Part of a small language model's weights.
Size: 8 layers, width 192, 3 heads of 64, MLP 768 GELU, vocabulary 3293.
Architecture: biases, tied embeddings, attention and MLP in parallel.
Training: a variant of Muon for these matrices, 300M tokens, 4581 steps.
Each number is 500 + 40 x the weight over its row's rms, rounded and kept within 0 to 999. Layers, rows and columns count from 0. Numbers have three digits each. The size before them is the row's rms in percent of the matrix's.

# layer 5 MLP up, 768x192, rms 0.132, rows 423-529, columns 0-63
093:505514534524568468518424530462460523483458570551506454479571510466448457472466572476427513444478538433452469496506462522447448425477550540464507527553492468553551538571590499480465529444509454
103:474463521462484462442525517533489537495516412567492536475478448527495500456582496543607462565415528551548495513487471416435527545473514469508453449514512477453504515531518499473535478540518501
095:537534517502466490500551617517525504518518396467512499463507499468529565482534477535475509485499511461521483503519492435515497500434529489463481505449519477518443528531548496523480548500521464
099:472488429497494478457499499482479482546515501464525496541484461425468498513473559515543440569537490453515519456509559486583539481496569520493500504536618457495530558450420489480501521507425611
106:571487471518474538598507411470446476499521536434582537512576515525500462568525505519477459422484533437509541528493458464442458525493451456532526464541480500605491530500466577420530498522512513
097:451460538535550472499495534555419465464546496455484554534504497475459571540472486561538535501541569565432463623526607489513444521505521530554487489562448500507471524482537507514564446483480538
102:542435557481531484452533529521549514551498470523492435531453547518444467444480487578472475518459556426543469462443478555486500499504545459492541499522452455498461577544492545440489479486483502
094:573509488544411502516531465575510589569396452551579539534490450530596566477470543519552507490480538510430518480502450491527510494520536468542513476476496545442568540497457470511507508524515513
105:504510496417493494548626503435519520507473486484479461475541541392524489433472483492539456528476505497453484547468501513570601450525464598524449545505553553567509542507488477468506532465515518
111:508463508519459448459533500510565572439499543442474497510541521476450397517442499525500583483474533465452456512541510524448472502481565459580497469498489487467463534436442442541559427533499438
092:526491448499504517506446470505527448513460507548566475483548439464482516438538435437456435360423438534517564428499554527555498466464496515435462494422560424529478464490480475525514448487496456
106:543531464521523491468452504519512543430539421489517482506578496431516457504505500512511503529508474469461489463554478442467455506531476441477509483550503493490471468531558580444474485567478519
101:511434522589558492576489476563471483453533519445550428517497540473534509498552529517543449481422488509473436500462466506523490501410518551511474520463529506473465481450480514488436491543537503
103:517489437461512464492472484468566542513482493533469412564579492487489490457478508455517499456490470515491544500499551513525556428577464502515525538506450433484553469529474462531479465530468400
095:490465521375502496514542545562571464546506435449527482533489521534471433521457484509460497477570500493491436502509562492488467504480508493494540520565463527507495559494559506534520528491579482
097:449519548481486567465500474468539472599463533474510543435485477537502484460483567567418470408416469492501496504495510561472459464498559492557553461512503498488530492530549557456569424475440543
094:551536524545571516455554522490474495510508513521502590481465506499456475566483452493505476511477500586504366568461555580474524602486505483523483495517495546485531473505540504403544488484425531
096:584446502484478428457543482502490507462490396447525505470503464516425519508431465514514529494551500434486445527567535456494469468435490497540505516494454466487517481520475532476450485503526532
099:513535424448469505540447573486532514486426488530457496539472460529535415440495492566507452475482531524484528497466412479495446486494463556523433519510459518545512544472544464446424547496531553
098:486395460513490527488473455501526527491408536610509557516478464510499480450473423534499507481426520432577510443419425542543513549452544513540526513471541433530515502464498475492568512424521531
109:520492486534554463515444527558568513530546417470470486549498551498529554432487456503529515573512466520486531466438474501479484445565491455475477409523540527442488492512475473536484525482468480
106:506553437564460481512557513538519396549531410518480541485541509503477492498434449474561519504494525478491499459478527531523587466510486421501491441516468441492478427533535508452465458500516514
102:453568526458502483505522470487505450476456555446518426571482479455464471507587515513434507434579586492488472392525521479566518509521494589438487575495453472512452566543501518493487433460460581
096:531496543496471510508489518410530491464510527528472501497423517501481485475455540487538480484515518523519485439471514562517486421534510476445498528475515484580559517515508504505510514498527496
106:500480533537503419453474503468556488456497511526565463549477533535470509532470496527481406472461513446569539564477531498541535405399413555570509515496535466533504491459443491548519441546524528
088:484463524494506448484517521485540518496470557527575473503535543490547515535509543450505501458504438548489461508486527509414496462530428537573510471560512486445493594496480500517464494491514489
099:543450547455476515508503392474434511503534632526494552536463539463531474470480482510475506526441484494552519461417520552545571515460495527497507537515579519557486479486480504471494387462497537
102:490487459523476506543473459544510466429506380565446544511540570521592511470476409512510455519494479474533487478583474453513511483537431485544458504446499508531485464459551560467537422546492477
103:528562511456528592533471494553565407508527586498502470507513500533507544437448461543493460490511481488513479528488430554500503561532482509454475502505494524465523427499530444527564532470421504
108:486477565447477436547406501531516481524498498531513452491486511504560608453474456599524517526533502472481492475464447537486517448521557552527443538508528482399443487487579473489483505433490492
102:475540470487545478501474421532480479480439556535473439500538446548451570505417456461545496516485484529448517556481514515429490483604475539527502482529475520503482446583566508548478447526527530
098:464504505494528467503384503507519565455438455517547481469475543421505465459594521478480438451522523548461554502475499500533432607470511527475461476518507548511532527524456508539476508524458473
113:506472542453513475563499481423537565540469416485511478553496518501506466575482568552551539515499473529532536459444536513511571477437475504546495541427451581586516520509456453512485503478475491
103:515434533478560413464473515515423551544478509445493532555491541459445514582519496444585468506468539499435448572514541463511553469477528528533467445435485480517514487465526434531505521537481486
096:518460446528524555501549479538535525464473535542497548491510537547503495520522534433442533567511472450517492522518470548525516489579451534485586471475554523529576489463521583500574484442511467
099:587515459541504563492470533466524471496559396486529585458509492516495483524502450494558523484472393518519469452400525561488487551522510496485508537527502466467541494517462586464556523462506472
096:502551485517467485560519562456453431516515490566496476533500495467500496425455464490519491479502503470467538534553537469538488529468437539591472494484399450563540457426465491460528528466550547
109:489486450563451589451544512497535489469496426512484509558566509478524485443483464521520614471513485530482504461512492448542493508462502494554500507511500537524447439448434533404461468480544466
104:524487543474483556515513509456524557494481464504507513554416484562475493517545479493507456489440496517494583552485582542415488515454564518545503465535540478445477509504458529580484522502422493
096:483467495578424489510519438508435506498541444563550469545524505478485483471475551519507460533505481536445529458436548535517472459445441602485524584453523477475488574519467519490478497499483537
103:460555543542556516508525565471428575403450572513534514488525579497491513527500472494529441519496501530563520513553498509558474513412474555545476485479468492539466526504447443506519532482515447
092:499540485526528549547505504509494449469456514609457413462492499496489487495596446491494551468508583515491481485477513505461479533488496472517516518459549444486559455465473396509515535544492498
087:505478454504594498513501533565536478456446504517491503543489513485508509474560464472584492491544451492543481449478457507521457556582445508586479578482550507472472529543424552488439498486464490
110:551458569495486504589462478502462555509445535509525525545562521473519502539425449488591530423543528574515565516525543500516492481503532436525501551493519534490507506481507497499552484441532481
105:449491519560505450522425531491492565491518490427550502585527506508468492514540497450495520472410518506466443455463529523507534479450426535495473501467472538535566542459522531548457555520530427
104:490505491486518482552495459512470476474578464502526537500481475522529547598519560545436441483516540495494560456520497572488454577543427495524502520589525444484540443451510532475519559457485510
085:525510593536480477489459516495455497479436533479471555515571505502431534505492474507450573525526471434505592516571519532463484547473487488468528505562526515473545475472526448457524523482520502
113:529502424502548535476519550502511462553461440542537558452449468471525552410441469444436572502494464546518550580482435495414536473429433538513544511486491497521492540423476547450519569573514538
094:564532548543535525394457453480528557542468456570503494445627545583472505486502504522465532562478455468554491509435506579503515517459485460531527462508494501516520511454545453488534492504462571
097:505470474521500478500526539458597524433547556456454486519502499547507456481464539524484499446493543438538484536486508499508536526487486431422508490543510429457487556535498504569505467434491544
104:469537543435520457481456498571507522501491485470469528523524527534467499461544442479526486489507530507477540513495501518580409531489499465509562490424436581527514567633525500468506451538478527
112:473444532524502510547495486478507521520485453567532482521547560509558498469462501456560473487572488538447478465485495499553533410463486497481484398498554557490495462471489437519556588493459465
082:519420461554526505547450520516416538502449505483543528472571525453502472431489580507491511496405451502501456508514449541469501455518482536527560427528463465475497502560493460426486559528552541
087:486493462449511486431553475501443564524502535477590438595473481532466548491455532435473544502494516498528576493426510508518530513472543506557551490461542529551485503430474499526529460488424434
095:502402422482506508454517443544529488597479534472453553468446502540508462435501507451528489586512558553497530510506451414532461458451532478517506512549522473509486454550458455456457551471434466
084:449514478533530465501452425568523472494476492574504507523529532503522462480506479550460456458527559540424458498504473515561487518534497405623558490552549499474514496520555511551514563484548527
105:460384470488509417510544516496512496505530490507469476490504536472566457601477489441595462434517448471468573449489454535498473516501500501471530542470430492576470484585490542567451408559467497
101:487439512455579449438557540534542463551447482544480406559440480501513552452575511504548540466480493585443477455523549481497552508473518540477486492558480514467407514500531510550415474504485520
109:477478540463557505554563443526513493478405548499527506486463466456482397496539525530527433493533492511529540449551446474507522491492485555551486553576487522513443489523533517464474522586511543
093:468438506487490530522521507551525524463440452558546465463534493462481486427475465517492518507535483492474498471533476460496504554527514506422515468525514531434517523484515569545475493526464447
077:543555464464522553510523593510514545398484486497565449502480474514433538536470536541465467504481475464458508457498567573482549508480517497493480584540569513505502548578492476525567525409463481
089:485572506479534512504450483558473464437462472468532477544484512494496514486477467601483455496493491425488519517439517597459454477507549512505517430470466541580455479586445502543458595447538514
090:536475512458432570503464472546474470480514451513515549530540527558483467582498419462482488548466504496535485466553517493534489508507518432491518563351491557555483483462580499499584508474442506
102:563436422565514468582519465555516494533438518530509488532493564448534486471519547479551437525471501545500493455490537541504550498445506466487469484541508499479479480495451521467523445513526422
105:522490432509449490470498531504523503507505456443457415557436546472499500497500484557536543455435449521533537484502464489510495578440535439520511553502505410506454462565510462524500530546433512
078:545485457550476518534430551471597495533543483519571507515489529466509542471561472501535464483555517477509508523519502534506508543412520486426543526504511542485562512596453512546542436503534482
097:533467579503508549539437508596553504544520494516554486491476512520471493471455447504506530482475557510553530436450469545508503542460458535520458497473461509470497419495435581456490463463483521
102:433467506478527486476414514571493488499527455546428513525496525503555520483480480539487462492496527541483499477515514525568512534500511577517415511470559417443496522534522517500441493544408460
119:526492479488554477475511497400519545434494463520535491509487498508541455516526471567508406390545504477552522516491514411524465498387538476586518514520488559476458557496442511459466491474545468
105:520548529494454489483485470405530544512466525471485580446516558492514471431510504520474511444498552570489472471480483522454511503509387479508532498443532464467455514522472516483490490471542497
109:528523500517501538479541473465455488468444561496466512496526460540558465569600451424541529532551504540498545525567481522489464552488534475369464542490554405507565525482455556467534500513495535
106:520420479517497521513504532450491559470488474552512442556449427515492471523539508450531469487534483530512504519547452483513471511509536418489499543467533565510468450501483513552470517460548492
077:545497513462561537415402550460496500528515502524591488512504460436605560519524505547471491461537531472540530497471494517490518540456544499441499566555430503509510458470535531528472526496497487
104:511518474490514570519522521432516539411494577415536463540520610482521495468432479437469477590458447555524571570487518484479442431540438501528587542520478542499453580528517522529511501507549596
101:450456463468537514520472423491544421467545501576500487569604534469511439460482433503449398488496445537519449499465472439598441502457533540504438486503488479524508472548486518455497514489538476
103:523494464543500524479502555492489484511454522495584450479472511494479554497523499539579589477509412499455567480451574485502515443524518444506424444578457571560454485525503514484482481456475471
101:558491487535477482511496461452488534538530546465507576455521553509502465595420469558501465505545591512481476492487475480475528457492535522489512553500545620555510498466547485474487594453541502
098:506502513504518497490498468485490489521522485495480536511455527474502471498532503517527458495544526433540523514524528521494497611421522557517444474550531443467454427491593434519490513467480530
086:476448480520527404546421489501545538425514478449509509490476523397589502497507502499467479479569539463503473538530455448477488578509493469563451506497485584410485532523510486479477425509564522
102:517504432472519452516600441504513550502454469466509511497567536535454474521468474485533524479465456490556490559504534530513553503485510513529482501550499521502519532476456536490474532456470561
103:576529485540459491525414552480550517524519458543461509539518521414516546458442531492506519512484513523512452501506480498486412424561383521500502417571490498506480473426467500540492481490479469
103:549411474449482504543467435425472480476470494543517531511498525499478497558404526542494501570507512551471466520599479496494416497536560490442492479531563465454472485515493543495522514533429441
112:479409483533410458520538503457549526467497482467498555503482503444506497485494489460471491472513530505551500470528435515599499524527519492534461518505500527532432463573498555548473503437483430
103:473458469529507524489441496504516451566517490542518512492542505399474536533520488555487556543427535465436503544515545522448460473485537575549510502486513515533450481478510512486451472472522494
092:558442551488526528475480484588509562491471485489480515534441487547528453492573572485445531501508543405518516459492451544505532455515548582529505481473459568513522554486529563427470488465577584
079:569438498511454502543582459496486474510431487501501596459458521424466552530489497556484490557502466495472491481478486467418474498408411461451424514525570453497536535525517505508543434489497571
104:556537513497497497548556537496570483403554477488525491502490460405469552522502525457431580495503501472477478543467477520480429467523480506464457502486546495480548573471547575504550515494490488
097:455469459506508461461527527545450482487413431516455465558541472435483516505461512518560465456524506481426484535513525446585538497522498449493448517475458506531484456522505532528458475519591455
085:497586499517536478469427547519503557534465527541503509542527568485428485571536409467477496491483453560514479474559484503499480501447513476508461534504472489513573488463461557564534447478466529
110:499440508564493397510487518475508413539507476499436493546459551416496467498476574529477478544494524466523492516488494526534497508481467562491497484394520532623493505514426508511443418484518572
086:481510475552542543537528470559455533430516529563545491573491544528540437462493495552467528515465541582451497470516501426514558568488487509539498552458524474493552508488427526489551490471536556
115:530493476474486519431494470513486552578415473496516585534560497465476448503480438493522520504498454482560530597518542493525559473466499464483541545530483558444487475516454485532555527475496475
111:521472564370467425484474475398522499459367479558497494533511483503527496428521465523491528491502428514512501517480534481553460447512453534484433484485495447415504572566500553508495513595532471
104:508542439506468477515487534555477570455452434523466506570513484480515469488546503529478475478526477535518478545459515414556506509500525436492459498542555471461514522544524463501444502508523451
102:534507591510467485531538511544541507510545541399532524482504533477481428532491547603500506416533483526487482538535486509499545489538463439553460606521468513507472482457414540505547446465525528
101:468514434440468499554500569496508512471559487481430490446521433540474469515500464505502512493501469540519508529453487526478413490528552468548554544517496473502435483461526494560526475460489504
113:404446475578542551453610518475502491522502484540527550510484539464543418472538515503507452511507502508487486454503553499497521479490420456418435521490435530580425554479439461500533511474503518
095:472471522474501530466479511562511490569507460591546451495476466474462489459472439496533482513568479434473552467536510538541475529444514532447529496487476513441472505559532535428521425431430513
101:496535557527459543540431504453518551485540574469535461539513526450532441530432524442498495471448530474496535547439506529464410513496538422455521536530475470513472515517518481451529487474492476
102:533475490431509508515412457501445534506516444542504528551490528459456480478473413410484478494510490438455519528426521529501404512482488488500494521539456512473509478538544484498478524512539489
099:509447519543563486433494478503549533530476414525548501521479470481482516474447509546467493501549502528473446523547524448527514502520516515475553542503567508542510440479498519523510531478551544
102:479526569419507452515480496520543455499492455475533473518509464496507504554547529468489445500493509546535440454522514503540451489453443484547594422546432403572444476525561463495513539451493435
109:471446498525539539457491543487484485460447518545512451509508562480480496522388454518576526520536562439519551494517454468454579515435487511504489495439477500507534425547525551538567515496570421
097:530476528440508543479489493446507506505429439561412518476515495509514468505501492463567494490571508520518488564504464563476461513563525478464535565443568485573516450493551478560424408442511389
089:504481480475511511522517506504497526485530544485608502514503554517436455541474505531453508516559488561511433591494496493453529479466518421476477448517495465527496515495486553485535503513589535
102:548452477543502547514513517540534565509458485541480459499472516428489499451493485466555491480474559497567523439455537498491519492489445496489429511551525471486468493534539506488491533458506536
098:525448469498498519464520525476477451461505526505523489496439495541572504475593559490520446485578514548526562496520440470453405545467445485450523541597540499474481479556476532471502466426492508
# layer 5 MLP down (transposed), 768x192, rms 0.0688, rows 423-529, columns 0-63
092:467484487509454559460505552492505464443555495494468469578466479563549483487611499437574468513506455532522486468512471499586505514539473471506444453501531564491488489520480521528496497554470485
097:480531432491492495549453578433494454441603528527470504484452485452479492479523488429515590457514488527525536454413499490528449434455454449486525563455507539525488483503531531481469454465574505
097:531531462430518497498490538545466459485531516558462452440478461482476527461522449490558495486427499477507478512455514492493529422471414530553493547445499503496527503488530539479542500508550449
091:630496534518479497573416481506509492466422482563429529490460538498585484471490492449455494435518535460499509509528458483442470525516448474483499466492441476469499475494484465493520527483538491
104:496439469525566476479516484491515491492480512436495484502450556499490537508485480489509493560514481543507462502540463502453505494477498487516454514473486437531561414515534551598458514450532481
092:499467424494484548484491526479497521532553566455493453503488451483497468448518462542513551486518577420556486430459522477482506488613459543542459474408482528486505521507498443467486538501547486
099:519486495508522510508501519481505582528530449507440546490546536406559496479524507523485504506455511544537487512537500500481551519537484469507504471458438523482455436436437563496530504539462552
104:490519576538505541436527515525587473429523524520515558447545466518543549484507493481489534521557475525452552536450511488458539541498508483472483472493414439496492473550563543448511509551462511
109:372448537470501517512448413506503487487556506529430515493464497485558448526561512506585538548498499486473507513492479568480528493541502518486471459498509517563532462508450475440516526476555479
107:575516428490520474502454455494496488554486490547507483485505447459478457462574563550465514465505511522551518496487472488508533523433504511492492480540522574462478468463459604458467438429436472
087:448456508514516490471528547491568469471502493505517514456559509453520499542431523507480492466483525422515515466427532489467538549502588496547467526480485552521490462487476466498578522508485500
112:483447469474439494571498428508511495476517486512443411552538479599393545467514503519465537513467510524513474521534529547462488458522526481478588478513512558560511489487461491534477523506492548
102:531533497501461492482544536495530550490511535530462488418487422581520473477548535464418489474511502477438464521490528526534490448491528556418483537598521501422501518545446509545538452501461486
103:478573561505491487513477482521473514512481515508459536505542521550508492503527501504523577483418438471468541377524467527486526509473518483487438492506497500449483505564508405438470524519541566
099:449545535519380511475494576538563532462460521536476513518565484489594464481530455548532480517515466491532492543470532513511575435452449508527447493464414519525475514446454497477529513447527463
093:469467488566529575531513504479517494455501499447534431469572523524559541505453477475514529568575535474452529499547494539479495439534443501477505468524483548498540478495431491578497536481550458
094:494457453539470519450495499503499502476440511500517477525496535514662466487519532487563541535490445427483578524457555522515436467509488461490522486461427513509468473455385529516557443589493523
094:489541523568555601479487484513485421501464532491527581528488557504536517519490480497515556437434515429522552487448507519472557524495505462442560468492571544421497503501464546469545538462466499
104:527423422537516555437447452530517418465517530423530520486439479464526517424408414500512499486495526443459450539502470440465495560565473553538516496492480520550558512500448539511512493451443537
097:577523485464449462516488455434524565521645458416477475497531522469425502567558533498475494566505505498444550459493562477483459455502464487529475515499481513475492499477456493479482513571501437
106:474446540544475519535521457547448494442505527506464443448522512548498499428514508530431512486553514487583525384474493521512519511509525530516496505515521530514489521490555528508467501471467486
101:523478573449525517503478393597486514511522569514463483599472530557489516472493509484500530487438448498559512480482450513506494528608483476452504517439535541472514472522510520505459546538448540
095:555519485549479547439497527502506563510527485566547510465483522500585496450465503498483510515408446461486499541498525512436489499496526447526516467487530457570510428489438504490494472521513454
100:424451454508484440443482514555555514449510532490526507436493402530462426485484542460456470499510478522531519492502450445477540491504571484604465505445479488493452449494471540514478520501477430
103:568473496502459419539475493557449506512493532517499458491405518519483422436491475487593538501519559508559457439481492540439522533491475495501500483482478497568519553579544533435462501541505502
096:540480514510533424467459472565510505564503484491466604438477467489439492498532506516533531516480557523553498493461481528436477498490502455504481470416518515490448447502548439438538527452491411
092:458507507592455454487502544528536565474572465535498481472472576497487565495486479558505534467523467543454510511574460536514471511464499462564563543457452474452512493486502455485493501476529503
112:527478416499518489513449508544494504489492535453456484520520451515481503493534521508516503490476513451506486552570488454541444461530511529500453446506543554461464425538508459496462527538469472
094:591548467513502454502560493487495478455485475500446529459443489479567417544514536474490474491458431578520487538550462468500469470495470491530507459420450474478458452464513533466488445489542439
108:533519517510421506524552494469510484541533507495504486507491540540441463472486410506470524445502471458603517535458562501449457527525483527494478477464520555568458464550499465478468564508537459
090:469509509505549449476545558499526455560593494445607505550486480554488511459494530496465515463539498464521575524516446454527483566487537462541429465443450548474522504424503488490527474487518490
099:440456499512477476517558509481564450516543499498564479543487505528460538553489486514542570519509467545532509519475507446493504514421507537540517492543569434507480461458507519493488505477509543
116:493544497435469523508506465462459556562512517544529485468552494455518456408481525508449408469473500497488481531517501552459465488518478445565482518504512498513531534496550488532456559452505501
120:421518525518501541464438614433611470527486475534574557467512497515580515438494486615515565520555460465524554519497453479416475524509477462520553481549507557478527491496533491458540506427452489
091:518495540462485524502491482436494500454513491472479423501527510452451512555537506474506498439559535613476457437497490542491484553394581479459482573499476468502483490568487496516523492463532463
087:522458481489466490440558502512527493513436524536487476515526476541569447522556576521484498514536532442475480499515502395500525490513387516507513471537515466431459501405580494531513519407478471
099:520564501419502521472481548519507469507551547480503559463412468419530450491542535442512514449559579519446586452498517542487430579490505520488515489531490407496467522599498489498449502502489457
102:477535491552515461519558428485464486532584510512535468448496492535584474492495496481480455462445466484472495451479478585471538523535439429507476511514494514512519534531478462525498516475465459
093:526469505483436512569564531515538489542481507524474464489506474523513501459576515468514572538561517516479500452529440633509466448503461454564499447491517542477479466486452542476493531450470455
099:502493525600542565477540547587517486459438559499490450445494484528603496527449547446425500464548421504490515527541493535463474548513511441550471470581452553525475495500561531408487513464501447
105:477470493529497508492540582489494551449526457482578591464503520491445523560539504516510509399454487530437562493469498417493513559516471506485528551541531413505535503477545504485470559491493532
093:456510545446506525508477442488474440542489552469502548515474516494536421545552440543522538490465454520463495486381508514510458438506511480442556476463515469438468509456532492435473551497514505
094:522469495503476555530503397450513517486505467593459543566534488509489519539535473547438435512482497532462538503489518463508519455525504464422505441553529545533439533558472442453557534528512486
115:519522447454419601499421526512455530494539563514506574413487468486574521499523475480578470512513517472518506557616515475561489516558525523515484526545522513475425441563450520413493470482490500
100:514487485442405553523498531480478562535524438551429460509530501426457493492497411560569589551448438499495437516514549491518481457502580487560454480444489458459463534564505440503549521531530531
095:495521534439562481505555522493514479527474500446533512521471466497497491476520472504448407456456467515483570513456544484501574481466543486530453478540490526460477487507477509533501558471476540
092:497491461457484526588540502581496503507530416521474446490525493476472507511434552524513514477530534522558499490454492444532543473465521532451437473492489500508485448506424500561469450504501503
120:467512476446531518471468525468462479536488534488520534509439537503521484488480457539460521460447531428403445572435420511389513435489478485487550464560447467415567473556522547463434548553489465
097:471497545523462488540519490487481480443532506439526483553510508484459473506523500532401496427539479587562479524569509484507468517461533402468531520529544532495535496446552451433552514547498548
099:459575449498524551561428494491429523574520539446517496508521500452469517482517440547527487505523434538504571520485434458504505461521473464532455537466501549502456471449483448426523418516504539
097:494515495507453536520576547477559511489444428523485548453567587470536591453508537543511450510469505456613485569444522527491493503527504477518471522517557449565507506472482602532426543508484488
111:502487512521492515467516478488506458533413508521519520490473451514528463504466519505365427501491557521512556526557476585558516538539499475415500479582493465454441509529517520503531555544456503
078:505447517518485539523499521498557440487506484443532503488525503406561452567498495445435519502491521508483504531465469548552452526540459513539460522539529493583441470482482525498534480474449520
094:542461544535485513623505531473502550482483443526386510513519516479469507515542529538526463502468518437510444548527508486541472475432433421501417502498446539523506474519510437493451504450493507
095:401496465475447462534576547505495520443513473465490529473528454495529514505518490461506497573570513529500502459462553525484508498532430478519524495498603483496489516469509530468476486501482518
086:553505561521460510533477543465503522487530524405513562488489524469465486529511506490581528530540448534522473552455484494535483523455501571566424532521529529524449511507497542510489491438467568
103:441508455541542513470467494464508467550479501448479468482472547502472564501552574515500509639448564464585499540441545519439565524440443484481508454506535525478519480468446573434531509535521570
119:479436508500488492453531458527573532536519487539523441402461555526442527534497597506489481463473567545570454537563493509489457499453501471483488569515546453476515499489543546497477587451425450
104:550430481482439438511540451486506467594538523440486439535537558499522512492511419501542563544490431517526498463550483526374432468458466518468463522425499468515509498531578523510589393499580425
094:527579481503468500453494442451520497547555513438494562489385550581500540487559505516505446462491484516502499503455552561524456503515534547549541508483494497538453524494533476564448544482512545
075:491508486545481453516504508492528427465498449553472553500482452484524556548456424486465463478470501526426502514477522520592534402469480491481511478482532464534468541397512509533446510571583575
104:537502569557441460520520437502495577536504477541486501543522494497478415540512521458472461492531522561528410513516505461528536541389629405473494511527587474431514551443491456527541450599480472
086:455481482547559432490444447513542555479532487498529453504513442454456509466515469535476521439523486481481558469469479473418461431450415449540443475575463412399533473498471531532531549508510488
104:519562510376486498508427514520505487435495491466499468402476492566499508558466512503430481464522482553435408554579497568561513527477511556443578472538508469422490509461498462573551475530435463
111:491522509581568485566545587505484501432621497462536500468484594477601484499548440442513474516467454431512514484528532561509466489549496555467594474506510506527496479531435540476494508462556449
074:504474520483478514518559450463496458505483476477473472402462473448495531596414416455535460563501431503497503456453497496527467497534512529507550439511519435583478488449489469500445521478475508
094:487495493507471541506507450500449517466438526545536475517520576566530534555531534490497555542468501498507548519517526511469529485513516513559560483547544491523506665490544476462529518473561509
102:478524468523514464515533490523440517521437569494536527475455476518323541492524529496559543467453448529520496531496470581510424497483536519492583527458474552523496518509480502435479566467601524
114:462468538509484477472477469499500484443470541461508466529459476541406494523540456529491444473497461543514539478476478335465493483467460482492545519525446533490463483483539468475489503503531466
109:534467540482496503420598520509566501459466572459481520376461543495491432525446467489427480455536468508490496446534575537459491459480479510504524501446499481423487534523455515492471480526476532
106:485524552468514477497544519432520421526492534440507446505529396469546505459475402474537482494526440518492520499504502502458463500484434543475564528470519446552604522560529539529529536522487496
108:465478504480521472516500484529499434507500558519509517535475512508487474494476549460523485480511537496524543476478513474461503479541533448508535556579554570521485435501470562583512465491449575
081:460466492505458479512499499544525521462432407517474437470513432537517480464517443441498554556474525541475496547471594531570500522548540537472424437533521479520530501465513541515503464518414479
097:533551504496521470565520552520449466550393481595496492477471460533450594444497416555508467502454451584571513551502507568505555449526503490526499489496541514456522508570533453463507458514516439
100:551541531498457527463544528532373535486527506445472478410409468576399515457557462530541533461516527457474533446571490441480505514484516448538531492494488473470590517478518507525491553509509456
108:523562440593528507486562428590468498512457463466437522478489541512466524441512555536558454479465513510493467420465464525597507533471543521512576447504478532507528368471500547462460446559498443
100:458508493490543546487592503566517464447524550509456551470471459514586473508517475468459474448402465505511508507451514572534499512515522480526496434525546557510463489516471532440449444458484479
100:439491572532549518530424597465472432522539524500555448444427497507583550460540435530594509533503535649491506447489523536492504479539395568531463518510499442498527500505510552515513546485476525
109:515536495560408542518574479507475537477478524565422531465529448550428471509437524566426439480538488497535505453464439499469484513517529446541533531523460422448567503418506476493426438560420450
095:456553499491485533459479483497474501375520498516497549480465481509432502459529457466425492561482533495413493442460483538573453499507501523540498501487466529495522415509483492457540556576547499
106:522505508462568464520473483476448561499453536550467491463544480509503546491527437494507479533508461561535519454568407471547541546510486486516551616461521576456483560500495541484498492464474492
101:458539452494520560468431516523490490504499465493441546514487550395502539411514528486492486460459533490449491504521514426496501466446484499421505542513559447447468521532539473491495618516494507
110:523490445549532493410566518464495525477510471467511550511481497502453521477515459476447480432537511503448489540484417448422455568516504478472491518504513533533478483419520522511555525393487439
103:540474469493470467494472463535483570468531482420479433574560454490436416527544457531454522495508511555410493492500461569453507463512498451497519477437537499551422530517471459509452466511534520
093:413524406499493539513403479456555526511497501510575524512556495478434503505449483470547493492498480561422511499467474455493477501582573444469476535478522460546510492538555465501485551567547426
076:502506464454520530489454514454516489465513415519516563522512493517500546534487470466476523502545537492540433483486517514527471464515486481466458474427469540547489489474480505462490531521523549
099:509510524480528541427449526542449502608499576499512412529512556567474503498500431533448434528518468542469533444500493519505507489499549457455541503484474497526462465533411450547429488431544473
098:524520481509566550533517438611549526497510519556516582451481451513552456559573581478450478529467519479531527438540430480557468387532566527624504451568560461535480514471488533484492508539508539
084:519439585430482525536561399422522493511512501562476431463535486464549488524534481523527533563440560470421550534439540451530490548519534419484556473505475462470482497516548471542531500506544498
110:490458495521508479572534470467478469540488526531504466482477458455437460402499472438496462524526570569517527471522457512486465464455453510506448547497505485524491455504544537508446542465567477
096:470459590443492458488589495550460483493454545507479495512491462498522540493508494504535455538531449488493451529513468503579541519475580464470468432516555529522543429469476462555409504540464463
110:456470524434423510482549514449468535546506559543483491474527502527533394494448440552421512483580507537544492534462498492466568536517546496504517487538580537520507445490485490503596558541436500
110:507501541413486463501543477503536521508450522485497453510442501491527527569437538533547534501499512524440480468483546483521532493547492526508506473584524511471448497453487553484433544578499396
113:566527453593391494543472484521438460443512555547452452525527506497501490429527466525520561496484513475442489441449535411455462510410542516553519509494541502535532556457549461526436412537512430
103:479526481540533482529406482509487496529503527553500466477499526512517529477589507447496474535520491493561477491491474546491462511495530517481501517499548436463543450499525499467493460518520460
100:526512509493583499572493486469483451515532408560489475519551481504528463536514483618423480474456437470461474447567535487466546490468518496483524467479476477554508496401529493437464469480494571
114:494509476465529442537442471473547486532448515590504543463471482537504462487548496515513509544581480498542411371464571593475480514451565520447462516521556508507515543480542514538484500489499492
093:535509488474478516580549504448435508431496468470424522501518489532476449522516555520470545486456454527557556500520486540511553410605519539516481493486478422506490565445519509550519506557597533
099:500473470528481481589526462509418544506506462575456443544485483515491530497507548464536460498524507440422509445565460465571474502520481506445455437475481439532522477539517543519427465500530544
098:478520460476521482466431506451613500512533491548476482469448467526583621508496513523550480520468475549552456547553560553501589526567436544535504520461495513468501507503533568511475516486468537
097:411568438472529527430573493492414487489583447502472561521560517478502490574460528504497469398490508431553513513499481494543502487496494576429474508523542447463513527466449542476511513457458561
098:500487638506426519480507524382497508495495549463515464511518492520532439467521592505546516503510525545533545503504484530512501465512509482541495488566549483513535488511495461465513565513526485
110:501479576523487511455483457527473486536535512483454550518441503486524461507500568524473516495511456558488524486475438502534489551479490521576581503503590444490514542531495561546528499498465478
104:561438437488534551486512528500426501443442421505478561533569466491463521497490537532453526502457501530508486495497487507531496456505492557557538506460499601506565538479441479510498488507503522
091:515483518492494485459479444474557474588526452535491462543513474489535508489469576423460486478456540416475509484497497563530432480534481585562537476471486501561535506514456488491447421538445542
100:445504428515527493455478519577495466525520519503539455564534454557527448548467473502495541528509506481473428520462493483463473483476486464448549470524541557525492516524505525540458491514479539
093:512511508445454443505490488460547613507472539470494487529474526530553522429447574464525447467464543557514523461483547463460529452576531506457505551451535550512551541464565503521515478528547502